{"n_layer": 14, "n_kv_head": 1, "activation": "gelu", "norm": "layernorm", "rope_fraction": 1.0, "extras": ["capped logits"], "init": "normal", "init_std_up": 0.0276, "optimizer": "soap_variant", "beta1": 0.95, "schedule": "wsd", "decay_shape": "linear", "batch_tokens": 131072, "seq_len": 1024}
Each number is 200 + 30 x the weight over its row's rms, rounded and kept within 0 to 999. Layers, rows and columns count from 0. The size before them is the row's rms in percent of the matrix's.

# layer 10 MLP up, 2048x512, rms 0.0697, rows 1382-1409, columns 256-383
105,185,199,208,229,228,211,226,193,194,202,236,185,161,240,161,145,180,195,202,214,195,148,177,225,225,218,180,265,177,157,236,256,202,153,186,235,195,230,210,175,195,181,218,197,242,273,191,180,214,197,194,176,149,178,215,169,210,207,276,199,190,246,190,182,211,178,189,178,191,159,150,172,240,178,240,218,221,116,188,179,169,221,181,192,177,189,246,195,168,206,201,182,198,179,212,230,189,221,209,188,202,254,228,207,165,239,209,199,183,221,173,187,212,127,205,157,172,216,232,174,233,222,226,183,223,154,209,248
095,235,174,216,202,187,236,201,200,204,214,184,152,251,269,197,218,228,208,213,210,163,216,202,240,185,165,174,234,185,166,222,248,182,167,230,182,220,168,154,172,257,191,221,238,194,221,220,200,229,219,175,185,168,217,230,217,189,205,259,203,145,224,194,202,191,152,216,196,192,203,216,214,178,226,228,223,234,200,187,198,203,207,226,192,183,164,163,204,230,153,201,163,219,214,223,175,199,221,207,220,182,266,206,213,151,210,243,160,168,201,219,149,233,158,159,221,147,229,158,215,208,191,201,176,163,220,164,151
097,186,214,211,208,191,206,193,268,194,214,170,187,177,214,214,243,189,274,226,217,169,200,181,220,159,153,220,222,232,209,190,165,160,202,187,197,217,205,200,195,165,195,202,147,268,199,266,204,201,189,227,233,232,199,228,211,190,185,168,191,158,234,226,119,200,244,212,169,237,264,171,187,167,221,231,204,187,162,160,241,212,240,211,200,178,234,189,162,248,229,205,201,162,187,139,231,244,239,207,173,153,181,149,197,169,241,207,237,202,218,145,216,161,157,172,159,169,224,277,218,187,175,169,258,194,166,145,220
108,155,192,205,216,237,201,205,191,160,147,168,146,213,208,214,191,255,222,225,155,211,172,224,211,214,181,190,225,179,192,200,134,199,240,170,204,225,208,184,189,227,186,192,180,177,206,176,165,248,215,203,172,208,240,148,189,190,250,167,188,191,206,234,195,203,190,200,222,164,218,244,156,234,220,157,210,222,228,218,166,209,248,192,167,168,207,181,210,189,219,170,219,215,230,168,222,236,201,195,209,161,186,229,232,248,192,212,233,210,233,210,221,176,155,200,174,205,243,138,206,180,197,175,119,204,187,202,181
103,224,184,185,213,151,275,227,184,205,191,194,216,208,203,295,232,194,216,149,164,207,173,223,185,178,226,208,153,221,165,205,203,225,247,241,154,198,200,224,240,201,175,242,173,177,211,198,216,205,238,198,216,236,203,188,151,210,163,173,240,231,185,224,169,153,186,253,245,190,200,202,187,269,214,243,194,232,194,208,297,221,184,179,228,234,251,188,173,172,193,249,197,183,162,198,192,200,194,230,169,161,256,210,174,161,224,174,240,163,196,205,200,167,171,205,231,203,231,212,192,241,214,256,187,209,217,191,198
109,246,209,231,196,232,192,170,175,202,165,204,229,154,196,242,213,124,193,205,214,181,206,174,234,183,190,180,175,173,169,219,213,212,199,255,195,227,195,184,213,223,232,175,187,180,203,238,196,256,240,167,209,207,199,252,237,238,181,238,145,140,250,269,217,166,256,230,220,179,193,178,260,239,213,178,189,212,186,187,233,203,170,193,219,253,186,141,209,196,210,236,206,227,262,198,245,168,306,203,254,266,225,222,199,238,231,188,214,214,226,211,284,202,193,213,175,192,217,226,246,172,209,183,209,230,251,229,190
100,228,188,307,211,252,201,198,204,162,187,218,171,187,226,226,144,185,261,201,199,239,251,228,215,175,245,192,170,216,169,136,235,204,119,193,203,229,197,188,234,145,174,163,241,218,210,173,167,186,179,191,247,172,220,201,204,191,261,209,203,198,211,222,190,192,224,211,228,190,177,212,196,215,180,280,168,170,142,196,158,166,161,200,232,186,191,187,194,219,133,163,226,192,199,221,223,204,198,171,247,186,174,188,214,192,211,202,227,213,218,190,162,241,218,233,160,226,242,192,210,223,125,175,179,189,215,244,215
098,230,228,185,239,167,201,260,236,180,194,189,183,187,166,197,225,172,191,262,208,185,168,224,222,182,200,210,229,205,255,175,168,253,189,208,196,196,218,170,153,185,214,244,189,176,212,190,207,202,200,243,215,173,201,257,223,204,206,266,215,157,125,170,192,202,210,175,207,210,209,269,201,212,184,204,237,222,251,209,210,216,171,211,202,209,238,167,166,158,229,188,256,276,170,139,223,194,158,200,225,238,156,159,242,202,194,153,231,178,152,197,183,220,199,169,235,242,215,224,238,220,186,176,222,160,235,169,224
096,259,159,119,208,211,144,143,234,241,176,139,135,197,267,223,197,199,184,212,228,167,177,211,156,171,226,199,143,176,224,278,179,156,208,190,211,174,201,222,190,192,153,212,167,199,141,167,213,229,179,126,177,199,213,211,239,228,194,158,225,157,211,191,177,190,203,200,196,194,154,167,215,247,202,211,218,220,158,205,206,174,157,201,229,219,186,200,222,244,201,231,192,173,222,184,169,202,223,208,218,206,225,174,209,218,170,199,170,203,235,188,223,221,200,181,213,254,132,211,257,169,266,207,236,235,202,156,172
095,211,256,154,183,209,193,192,230,247,239,179,211,240,209,234,182,236,267,224,181,202,177,128,199,170,164,173,145,281,250,210,215,161,185,216,192,180,191,202,175,158,237,252,215,181,191,211,220,182,146,248,180,182,240,166,193,225,219,175,183,204,223,228,188,225,194,170,207,195,170,211,180,246,185,216,224,132,183,180,175,196,205,193,198,176,184,250,180,232,208,207,193,237,211,211,196,152,165,195,213,193,202,160,171,198,196,168,165,178,184,173,180,160,224,165,200,150,226,200,208,217,243,219,202,219,191,171,207
099,258,180,220,172,217,221,204,211,187,196,212,202,223,182,152,208,212,178,167,226,196,213,254,149,204,202,228,232,227,154,266,174,244,218,167,225,243,191,178,163,190,208,170,248,171,198,156,227,219,241,150,170,235,176,216,231,195,266,171,205,225,204,202,198,187,177,241,239,208,219,218,179,212,250,179,201,239,144,195,227,195,188,179,201,222,237,210,205,196,170,213,160,198,195,228,258,200,242,179,195,200,199,266,176,217,155,184,186,177,244,199,142,231,165,208,183,194,233,228,216,214,156,162,202,198,190,252,242
097,200,142,218,162,196,150,252,188,156,207,196,162,223,178,175,194,165,278,160,198,202,229,216,206,191,208,187,180,200,223,241,210,256,179,235,176,271,245,193,202,174,218,189,282,252,201,219,200,168,218,209,266,164,198,207,160,181,267,111,136,236,181,245,170,193,156,225,233,178,200,233,182,164,202,233,136,250,159,245,203,278,194,234,188,197,172,240,185,256,274,226,242,189,271,159,209,225,199,214,179,174,144,150,209,168,221,185,170,169,190,192,211,218,218,179,227,198,239,226,167,193,179,207,238,259,176,219,222
095,157,211,241,309,209,210,210,208,221,268,182,224,205,202,168,214,224,186,235,196,162,273,204,184,189,217,222,183,150,205,205,216,204,236,264,211,254,182,261,149,168,219,203,179,208,182,113,175,153,167,216,225,210,192,243,222,224,218,258,205,208,159,164,178,216,205,251,214,249,212,210,200,209,255,243,214,212,221,227,176,178,251,184,210,172,160,192,200,222,212,201,173,192,192,196,262,179,194,203,290,194,197,213,194,202,182,162,208,247,164,224,214,196,226,229,175,201,247,187,191,187,207,199,181,179,156,231,238
099,195,224,168,190,224,184,199,224,199,181,236,185,227,215,161,166,190,201,189,239,197,214,153,223,209,155,144,195,203,238,210,198,209,265,223,212,213,216,182,214,220,212,167,177,214,220,180,207,200,228,151,195,201,139,222,175,179,238,168,235,146,217,199,221,97,194,208,256,189,213,182,245,201,183,124,192,194,196,205,243,212,176,191,192,247,190,249,185,173,166,211,213,213,189,226,202,217,200,191,230,221,200,155,214,253,221,191,185,202,205,196,192,215,251,237,175,219,143,181,198,255,221,188,263,184,233,270,190
094,273,166,220,210,204,205,176,223,220,142,184,215,164,242,215,183,226,241,259,223,217,207,228,199,199,245,193,192,260,179,222,153,140,157,143,179,235,229,248,206,254,233,224,197,232,195,186,162,183,214,192,224,239,238,217,215,170,204,204,216,259,207,169,165,239,197,199,204,266,217,235,187,179,206,224,156,177,147,293,201,112,172,178,212,156,255,195,199,225,243,213,224,193,220,223,214,192,182,220,180,167,219,230,215,224,267,201,205,232,209,209,169,203,190,169,230,190,178,181,172,205,174,189,173,188,155,220,246
095,169,192,227,158,172,191,172,205,163,219,184,191,183,188,228,224,157,169,255,222,173,164,171,186,199,275,231,203,162,187,198,208,210,193,161,217,217,221,196,218,146,226,215,180,212,178,200,228,195,212,138,206,221,212,201,211,209,198,197,204,186,157,184,238,195,191,210,269,185,169,162,226,199,178,133,197,194,231,192,136,242,228,208,209,246,137,222,228,170,259,180,222,195,191,190,160,214,212,154,181,203,235,226,245,228,250,240,219,163,183,202,151,184,192,172,123,199,240,244,214,202,235,191,252,157,192,199,229
100,231,166,192,199,164,172,200,220,259,221,213,187,203,230,158,239,194,177,217,149,253,202,181,202,179,219,218,244,202,140,168,247,193,220,199,211,219,178,187,203,196,233,249,216,194,208,163,226,168,192,163,190,165,183,153,209,211,179,192,207,219,247,205,168,218,203,216,192,187,207,209,160,178,186,230,182,166,160,216,195,225,235,241,156,216,200,243,174,182,181,239,218,240,229,214,204,147,196,263,190,199,139,182,220,162,229,207,258,229,166,209,185,160,237,174,231,159,202,192,176,251,207,225,209,209,202,156,209
101,221,253,219,216,207,220,194,219,247,207,210,249,230,195,203,193,210,152,190,242,226,229,217,217,188,198,224,240,222,190,186,219,206,211,205,189,199,176,216,195,210,194,181,163,185,212,189,212,189,224,208,222,217,187,252,206,180,182,213,182,222,222,225,207,225,240,201,231,268,234,176,247,238,195,223,205,213,222,263,232,219,191,203,191,236,240,193,162,206,191,214,182,228,254,200,226,195,218,269,191,214,256,190,209,253,169,198,192,162,193,215,162,239,142,211,289,152,201,173,200,160,164,208,162,244,177,245,203
105,161,192,215,221,221,245,243,193,200,232,266,199,168,219,204,226,213,221,184,216,196,197,248,197,246,112,195,175,194,156,236,127,170,217,201,173,205,114,211,208,212,227,182,194,199,217,187,196,230,150,205,202,174,208,162,246,211,181,197,205,226,194,194,173,169,197,208,225,219,148,202,224,218,159,183,235,246,187,207,235,244,187,171,155,199,229,232,178,121,252,193,208,184,263,181,259,206,197,206,184,249,234,215,199,195,219,179,216,190,203,225,249,187,229,207,250,237,170,236,176,188,188,177,214,137,262,160,222
094,186,237,190,202,183,235,248,194,230,225,187,199,169,180,262,156,196,174,274,222,213,229,228,228,128,202,229,184,194,212,238,188,186,172,200,157,170,158,215,157,208,210,223,222,206,181,206,200,157,203,174,158,203,193,152,225,210,173,181,205,175,156,202,172,222,209,232,211,170,162,205,224,220,212,140,196,193,246,244,220,182,191,178,192,161,234,208,198,199,135,177,193,246,209,216,161,189,204,189,168,242,202,239,161,170,192,225,219,167,196,167,193,203,215,253,134,117,121,173,242,166,230,211,229,187,177,188,180
103,237,194,229,174,138,201,131,192,219,195,282,188,170,200,181,178,188,238,179,186,212,184,229,174,164,203,232,180,211,247,227,180,216,223,264,205,210,185,187,219,215,231,201,190,247,265,217,131,191,221,161,211,260,224,239,179,218,160,207,189,231,207,177,166,190,205,209,173,190,223,209,197,158,189,232,252,205,158,182,275,207,242,199,233,195,171,260,172,198,216,221,289,172,251,225,175,189,196,145,178,194,218,175,236,166,218,174,198,263,230,203,230,155,218,147,216,234,206,206,236,250,186,221,213,151,202,172,246
100,226,166,202,235,184,236,218,200,165,269,173,182,205,229,180,159,193,260,171,222,188,193,205,215,165,217,196,231,169,181,241,233,232,189,227,229,133,203,181,166,242,160,173,185,177,213,240,157,255,225,189,201,221,173,248,199,203,174,185,245,169,244,237,217,202,212,246,176,223,238,168,244,187,175,245,183,215,217,155,174,174,168,175,169,191,190,186,192,175,226,178,217,186,200,208,225,221,255,213,235,226,161,198,226,202,162,123,185,233,240,217,190,213,236,255,166,218,222,201,218,177,190,212,190,211,212,181,192
096,213,147,221,218,173,221,208,204,163,211,173,210,166,169,221,198,179,191,208,156,191,169,235,221,208,193,203,222,183,200,242,227,232,167,227,189,171,196,166,249,237,225,241,215,234,191,222,193,194,224,220,214,214,168,166,151,163,221,198,194,173,198,256,141,246,186,171,203,187,203,211,181,207,219,137,224,212,236,201,177,176,206,161,180,230,245,161,164,160,255,205,202,222,281,207,210,198,174,194,203,158,155,185,187,232,224,231,225,179,171,192,192,245,207,258,218,154,183,261,194,203,187,142,195,227,212,274,274
097,230,222,194,230,228,181,204,266,225,170,211,180,215,153,216,158,204,194,252,163,224,225,209,158,203,129,190,143,207,255,222,187,174,200,223,181,259,226,209,252,271,233,203,140,207,199,201,159,165,155,174,217,190,189,245,220,260,237,155,170,152,191,229,230,198,196,194,214,180,223,226,173,165,202,197,163,221,161,196,240,202,198,186,178,159,215,203,190,145,173,208,210,221,168,171,187,257,254,190,158,191,216,246,195,183,215,169,238,212,171,242,218,180,188,255,229,244,258,168,205,187,257,157,213,231,220,207,155
098,184,202,184,203,202,199,232,223,233,203,177,268,182,228,269,192,221,199,231,187,208,167,212,254,207,185,170,174,204,198,194,215,232,166,204,226,190,220,191,182,221,166,213,257,234,188,214,211,217,204,165,189,143,201,206,239,240,202,223,230,186,145,283,169,172,166,204,181,207,145,239,209,186,145,203,183,247,207,221,217,243,221,174,202,216,237,148,185,252,188,199,226,207,131,179,176,210,226,178,210,277,206,216,164,233,192,198,197,182,234,165,203,217,150,182,246,192,209,194,223,177,193,231,164,174,167,165,221
099,202,209,173,206,219,236,189,280,223,210,184,179,195,201,277,216,188,216,186,217,226,220,203,232,207,214,192,217,209,205,231,195,222,216,192,173,184,169,223,185,215,205,174,257,266,221,257,204,203,182,193,216,229,241,185,204,210,208,222,235,224,174,204,166,184,189,203,170,173,217,168,206,173,251,210,211,220,222,180,178,184,177,180,217,231,222,228,211,218,249,229,237,200,302,195,219,207,193,220,215,242,231,221,198,184,213,206,229,192,241,157,198,219,153,232,201,202,191,188,224,212,193,125,254,240,219,246,180
100,178,213,135,238,234,118,251,179,197,176,182,175,228,258,195,246,227,163,209,212,124,227,263,198,177,209,213,203,204,192,198,195,210,237,181,191,212,181,225,194,182,192,167,147,260,235,226,218,213,188,179,208,229,195,174,201,180,228,244,212,212,202,203,160,247,187,219,180,272,190,194,148,226,229,218,211,205,174,206,169,241,218,209,227,173,162,195,233,224,238,221,193,157,238,219,200,158,205,167,137,199,209,217,172,173,202,233,148,195,231,177,177,156,196,212,202,142,178,197,269,196,174,146,222,188,201,160,193
107,269,213,207,154,175,167,141,186,185,290,159,173,271,218,251,223,176,219,256,191,227,199,181,183,175,136,185,183,234,192,254,198,162,197,231,228,204,198,233,197,224,255,179,205,225,186,208,196,186,193,203,216,158,218,203,190,190,170,222,224,224,183,238,225,197,147,120,217,204,231,218,220,203,178,212,198,199,187,272,201,216,184,223,222,225,209,230,255,206,239,177,231,228,201,196,221,222,248,194,229,214,204,230,223,180,267,265,161,197,169,163,245,183,220,211,203,168,209,273,170,215,238,201,174,153,211,198,242
# layer 10 MLP down (transposed), 2048x512, rms 0.0723, rows 1382-1408, columns 256-383
106,212,218,213,192,166,180,193,158,195,215,204,220,224,200,217,171,287,211,245,220,180,184,170,153,145,222,179,163,184,239,185,122,205,200,249,188,153,191,268,166,175,204,261,234,195,185,242,213,199,210,224,167,213,174,199,221,224,225,161,171,204,241,199,194,235,218,212,128,184,215,230,196,130,241,194,190,209,217,203,166,168,244,210,262,179,207,193,180,225,189,177,178,161,185,213,178,207,155,222,223,212,150,184,229,225,188,146,168,164,194,220,221,188,238,130,228,177,192,156,238,208,220,187,174,195,193,219,188
101,199,225,198,174,293,213,210,174,231,208,260,254,192,166,182,169,176,157,215,206,164,233,200,109,170,199,197,182,204,234,203,177,222,169,164,175,224,170,149,166,195,245,225,194,182,238,206,231,193,177,165,185,182,182,227,227,157,182,211,167,255,193,207,226,234,236,192,194,187,190,170,234,228,164,176,168,186,169,247,171,233,228,199,206,221,255,197,214,162,232,221,214,193,198,205,160,156,188,174,155,239,173,182,157,206,204,196,229,207,237,167,243,172,221,201,226,248,225,174,148,232,202,204,210,223,135,167,280
099,114,196,187,228,224,197,194,241,199,201,182,247,160,199,150,186,187,191,216,182,193,205,222,197,159,197,250,167,159,165,172,205,194,178,169,181,226,242,262,144,237,181,165,216,183,185,172,162,211,192,137,171,190,214,125,216,249,189,194,181,189,149,195,202,189,203,147,213,259,221,216,182,207,184,251,169,188,147,187,232,138,217,209,202,170,192,178,150,226,185,187,208,173,211,200,180,149,178,214,191,216,165,184,258,232,187,210,184,212,174,219,235,224,200,284,165,250,199,182,282,196,269,164,215,178,193,211,221
103,187,184,226,229,190,193,215,118,208,214,201,187,212,191,197,194,238,263,190,223,160,168,179,175,246,239,186,235,219,215,208,124,146,146,235,189,179,224,207,181,198,250,187,170,240,168,206,204,167,174,228,251,218,190,225,226,197,213,218,192,195,186,176,196,208,173,202,229,189,225,256,160,210,187,176,180,196,237,167,169,195,200,197,207,207,205,172,214,229,212,248,262,190,108,168,210,168,174,195,204,154,182,199,233,214,173,185,217,243,222,234,171,154,235,156,166,156,207,180,149,242,164,204,217,173,149,193,215
104,192,221,179,179,235,207,212,214,168,183,170,214,155,231,231,208,186,202,216,214,141,235,216,150,197,184,237,219,264,200,173,193,210,166,279,266,224,144,224,157,231,233,231,191,146,184,208,172,212,226,247,166,157,182,112,157,206,201,186,151,180,200,215,207,238,261,234,153,249,128,155,213,217,190,183,234,192,190,226,185,201,221,187,191,206,221,225,172,235,189,174,156,178,225,201,199,218,223,155,174,161,186,213,216,225,197,192,188,212,166,209,174,171,161,209,217,228,199,183,221,239,171,222,257,161,200,207,172
107,227,223,207,221,225,233,221,278,207,228,146,170,219,213,249,274,241,202,212,249,201,156,173,184,224,190,224,209,156,230,240,231,203,197,249,195,148,193,197,193,142,275,140,212,217,232,209,213,178,183,196,244,234,232,171,209,220,176,239,191,185,203,243,191,150,194,241,223,168,179,190,165,205,231,239,202,179,185,201,188,198,174,218,215,233,187,169,216,193,195,249,196,213,215,171,163,219,212,178,183,182,222,185,195,188,147,161,129,208,206,223,165,202,183,238,219,198,225,230,216,196,171,143,204,188,165,208,164
099,239,188,209,211,180,190,216,221,225,178,225,227,211,175,191,268,166,165,210,202,131,212,210,214,203,190,198,187,158,250,213,145,194,166,228,152,203,209,242,145,199,245,235,185,191,215,166,186,170,249,169,177,248,225,175,202,177,162,224,205,219,260,183,208,244,152,236,196,199,170,211,238,175,217,180,188,282,201,189,216,259,200,216,176,231,209,186,268,214,201,216,224,187,222,184,197,193,216,243,185,236,155,202,195,230,200,193,234,154,197,215,245,217,235,161,196,130,182,240,194,239,227,195,195,145,162,140,208
098,243,179,222,145,214,195,178,224,205,203,200,160,180,200,255,151,257,232,176,152,235,190,186,260,151,230,173,167,179,215,237,229,182,155,190,207,239,193,221,172,115,195,185,202,249,204,277,198,205,220,267,175,158,200,185,222,172,207,181,201,210,173,235,158,251,183,229,246,189,161,228,186,174,209,193,218,237,200,245,230,220,270,142,197,234,190,241,216,238,215,183,180,204,233,234,181,163,174,134,197,212,187,190,167,203,176,220,236,212,214,180,158,179,139,165,159,255,162,179,176,151,158,196,169,180,219,205,180
104,167,200,197,216,181,182,229,192,201,229,199,206,206,228,174,231,146,183,268,138,201,204,163,215,176,190,170,188,198,171,201,232,212,191,203,226,185,184,219,199,201,156,244,161,204,183,195,275,193,139,242,186,211,167,217,223,224,201,160,201,249,205,221,221,170,204,150,198,178,259,182,192,159,197,258,202,197,204,237,247,188,237,200,241,119,195,185,171,161,186,137,244,194,171,236,195,194,223,170,237,272,201,151,231,217,146,216,197,214,223,259,215,243,231,238,208,147,160,203,164,228,175,271,211,205,179,270,243
096,251,178,158,181,267,262,260,207,234,188,250,219,208,225,185,188,221,156,130,194,201,183,250,232,173,214,218,280,185,224,148,154,174,217,177,234,194,177,165,245,174,237,275,241,172,212,202,189,239,180,181,186,171,160,147,212,200,239,237,195,225,233,209,191,182,197,227,186,248,162,202,149,173,226,218,229,227,182,246,283,129,202,205,235,179,177,179,242,173,210,219,220,189,182,153,218,167,208,203,185,208,269,161,132,255,207,139,144,189,206,204,142,194,192,200,198,221,178,191,180,235,175,255,152,232,174,235,198
099,185,229,185,174,186,206,212,156,237,205,206,182,240,292,155,191,196,219,208,175,142,270,223,234,180,199,200,236,210,225,224,210,202,194,211,187,227,249,179,248,222,270,200,189,174,143,163,150,188,198,222,233,148,223,154,162,179,219,224,184,215,211,152,125,196,247,177,192,253,185,169,168,167,236,208,177,213,188,160,188,216,208,196,238,227,185,202,212,161,168,189,208,250,210,179,166,210,168,246,271,243,199,209,214,176,217,254,214,183,191,149,190,221,176,146,259,211,147,199,196,210,280,189,218,263,202,191,239
090,218,193,180,164,189,197,196,186,245,173,207,248,198,210,222,179,189,151,145,225,171,247,184,194,131,194,207,186,197,224,168,206,149,188,189,220,234,178,190,190,234,197,185,209,209,185,244,185,153,150,197,232,206,212,182,224,216,160,220,219,199,206,207,185,177,219,200,228,193,216,235,264,195,203,207,288,140,186,243,173,229,236,186,208,167,161,171,147,214,226,195,216,231,195,171,196,241,204,158,157,261,177,229,220,188,227,204,225,205,186,234,172,129,212,180,189,191,203,137,251,183,207,235,191,196,221,184,162
095,232,185,176,179,197,187,167,212,222,200,185,206,141,267,206,185,163,215,240,268,196,211,210,200,238,187,193,179,266,210,246,240,214,165,184,190,188,234,210,226,189,179,143,215,171,179,226,187,253,213,141,154,159,206,145,145,203,219,189,177,211,190,171,186,192,221,172,199,144,197,146,261,187,190,194,209,178,178,220,189,193,205,225,187,194,192,218,219,200,183,187,202,228,170,253,188,258,171,233,166,224,177,209,188,253,228,203,246,160,212,150,171,219,179,215,287,173,222,174,248,191,220,210,253,181,171,256,193
107,138,196,244,188,221,178,106,206,156,205,237,197,179,198,142,146,187,177,132,210,192,183,228,222,260,222,198,214,146,234,184,209,203,198,239,241,197,148,181,194,192,230,180,187,158,172,198,279,179,138,159,221,260,218,182,208,188,159,206,206,242,172,204,189,221,272,184,180,156,147,207,209,195,164,186,205,189,174,236,193,240,189,169,184,207,153,178,151,199,209,245,192,195,177,179,214,226,180,227,217,173,174,174,123,231,197,197,189,155,168,211,204,146,209,236,247,208,241,189,150,194,238,208,172,197,190,246,194
098,186,200,268,229,232,186,215,211,204,199,182,188,169,187,211,202,234,209,163,165,160,233,170,154,223,200,202,261,232,220,214,197,216,235,188,196,218,191,128,206,211,170,242,225,186,204,103,159,205,247,203,213,175,188,200,175,197,162,208,199,203,168,212,177,266,217,174,180,158,231,194,181,252,201,182,209,158,217,189,217,162,155,186,223,205,191,212,202,197,175,216,186,208,179,201,171,195,204,179,193,193,196,194,182,203,168,219,202,217,177,205,184,216,167,233,205,197,253,184,233,201,162,246,209,177,229,202,203
093,197,184,203,197,187,186,206,237,188,209,237,193,216,206,177,231,212,157,200,203,232,236,214,194,211,234,246,173,196,194,219,213,186,260,176,214,181,178,231,219,191,178,233,152,222,221,183,184,152,171,250,182,163,176,221,202,200,190,191,211,156,205,218,168,208,212,201,155,199,188,216,187,160,153,184,220,181,181,149,189,197,166,226,154,231,181,212,212,203,192,218,196,186,191,185,215,172,178,215,193,160,184,204,175,236,215,171,171,248,210,163,233,202,194,163,279,236,185,192,161,226,228,202,198,229,207,208,190
095,248,186,221,201,208,181,189,235,207,178,185,182,170,130,194,196,154,231,222,211,208,196,205,209,190,210,208,194,267,249,206,197,162,238,170,181,213,156,173,204,247,182,162,193,187,224,255,202,193,160,204,210,242,227,165,206,267,209,198,204,209,201,260,165,157,153,239,233,227,230,172,241,212,192,239,211,177,150,140,255,186,221,150,176,184,242,139,201,182,219,208,243,204,200,217,205,201,189,157,164,228,220,225,211,174,210,204,202,246,235,209,208,236,173,215,177,251,238,180,205,248,198,253,175,218,213,233,169
102,158,167,137,159,251,221,198,212,222,167,198,236,205,201,182,176,187,177,168,197,202,196,177,207,209,211,169,264,177,232,180,213,206,212,221,184,205,186,217,202,206,191,251,222,204,151,148,171,191,145,251,202,131,231,248,198,200,77,235,198,215,190,131,221,226,229,172,228,225,222,172,165,168,175,188,218,195,266,204,194,209,167,228,247,161,201,243,169,200,175,181,230,194,207,195,215,215,207,207,208,220,163,204,211,225,178,184,193,288,151,237,195,199,236,210,173,236,184,204,220,178,193,171,177,206,166,186,109
098,143,250,196,203,197,238,237,185,180,226,224,191,171,205,218,258,183,137,256,211,200,231,227,209,249,189,176,219,143,249,179,191,184,216,178,268,184,224,225,236,173,176,242,219,183,192,219,158,185,222,161,206,187,245,155,187,215,148,254,145,182,160,209,181,152,206,179,190,251,190,137,204,219,170,211,245,216,155,168,171,211,202,221,206,207,224,203,163,198,161,204,181,203,244,155,188,231,147,188,188,164,239,224,152,154,236,182,155,239,224,196,152,252,196,225,200,181,164,203,178,211,252,227,222,187,191,195,200
095,214,196,189,214,200,195,206,190,183,199,236,195,197,214,206,177,138,183,236,199,186,161,184,237,162,209,212,197,184,198,160,223,204,181,176,218,192,239,170,228,156,217,162,168,217,188,225,194,195,187,264,172,182,238,194,234,214,153,165,167,185,241,217,199,205,215,254,209,145,198,199,227,195,190,192,253,141,157,213,124,185,214,192,222,205,276,195,241,203,200,158,159,214,238,236,207,231,207,205,176,160,234,217,183,269,211,182,161,196,204,184,176,188,188,198,189,218,201,176,176,245,196,213,192,204,165,173,187
098,245,234,183,178,237,191,211,233,223,138,210,194,200,143,173,235,217,209,227,182,208,180,144,223,162,118,201,206,195,181,197,211,223,186,229,181,203,172,237,198,239,222,219,196,182,160,215,257,191,213,239,218,246,219,199,157,181,209,211,203,230,219,245,228,223,167,177,182,212,194,267,233,250,232,202,197,148,154,206,144,203,152,183,213,163,197,186,235,208,177,207,147,179,158,200,181,256,158,172,246,192,230,233,188,201,260,200,201,198,198,253,198,145,212,150,204,240,272,172,210,194,135,192,163,210,201,225,192
103,135,192,212,230,180,224,186,208,185,189,202,136,210,193,164,208,168,110,231,220,215,129,180,178,205,245,267,226,262,229,184,201,224,173,199,211,196,140,208,198,214,230,174,208,188,199,179,178,179,233,175,204,209,155,182,216,216,181,186,162,169,225,201,209,247,170,223,231,206,206,173,163,225,182,215,195,220,179,181,195,191,198,153,176,221,229,207,188,220,260,176,195,250,196,203,212,198,193,245,161,166,175,221,239,204,178,222,176,213,205,193,202,145,214,263,214,199,175,201,157,153,229,198,203,155,157,229,184
101,216,211,227,232,220,202,251,203,146,176,212,149,185,200,221,244,187,247,245,204,237,216,183,160,181,215,209,194,206,214,178,202,198,219,246,210,262,218,239,260,211,241,223,159,190,205,165,198,180,217,218,199,161,208,197,196,170,178,207,248,194,246,189,213,167,170,251,185,234,240,187,197,207,248,240,193,193,176,219,209,220,189,235,170,219,233,224,185,168,204,198,210,117,126,173,210,192,203,186,171,145,213,213,148,297,195,166,178,216,193,176,206,192,157,164,196,238,209,172,181,160,222,245,154,170,207,252,174
103,247,223,207,218,166,195,162,182,246,221,219,136,227,183,179,179,203,206,223,193,193,184,233,166,207,204,219,216,214,180,143,204,233,122,172,235,226,200,235,183,224,229,237,206,154,192,201,156,203,252,208,224,166,185,229,134,190,224,190,192,222,223,159,185,198,184,183,200,171,232,206,214,197,234,233,149,201,232,246,218,224,223,226,192,135,199,179,191,234,153,200,244,156,208,203,183,195,224,201,225,239,206,141,210,157,205,185,140,228,230,275,196,195,198,181,148,188,140,270,255,226,143,184,214,294,245,179,165
099,92,183,183,171,184,170,148,216,196,204,202,211,201,151,152,186,177,229,214,230,203,243,232,190,204,243,212,177,204,246,177,221,163,248,205,190,186,183,251,230,190,227,165,164,165,207,195,212,173,246,230,231,199,207,221,160,163,164,207,187,212,206,187,175,238,214,219,165,195,183,164,206,245,165,202,165,239,219,206,186,218,212,150,235,241,237,196,248,146,189,229,232,109,202,198,207,246,161,189,168,183,192,205,203,196,192,182,171,218,188,198,239,212,240,249,203,193,170,180,180,223,244,209,211,163,248,238,230
100,192,181,176,186,232,188,177,138,154,185,187,156,114,186,271,228,160,190,226,204,172,167,208,149,237,243,178,220,183,160,195,178,165,235,170,227,262,180,176,262,233,227,194,165,171,172,136,197,192,147,195,231,163,171,207,205,236,199,196,189,201,173,166,165,198,205,212,161,193,222,241,178,223,176,220,194,252,205,119,223,216,170,205,208,185,240,199,185,190,183,204,219,150,208,162,222,212,208,189,213,218,202,226,200,196,188,207,220,203,147,217,164,204,194,217,181,177,175,191,231,170,212,232,222,194,190,194,205
100,188,150,164,161,193,166,96,150,225,226,200,207,145,210,211,211,185,203,207,183,185,179,143,196,206,203,156,198,192,195,212,148,148,163,180,225,170,223,192,105,192,195,230,220,203,186,203,205,153,213,204,163,164,153,188,183,192,183,191,208,181,185,233,169,187,169,251,160,214,199,192,157,183,266,231,210,199,199,193,207,175,150,188,206,213,211,180,193,225,194,184,219,182,211,159,230,248,159,183,203,184,247,182,221,194,205,202,219,189,171,180,178,226,202,204,223,230,233,178,189,214,193,147,198,223,132,196,197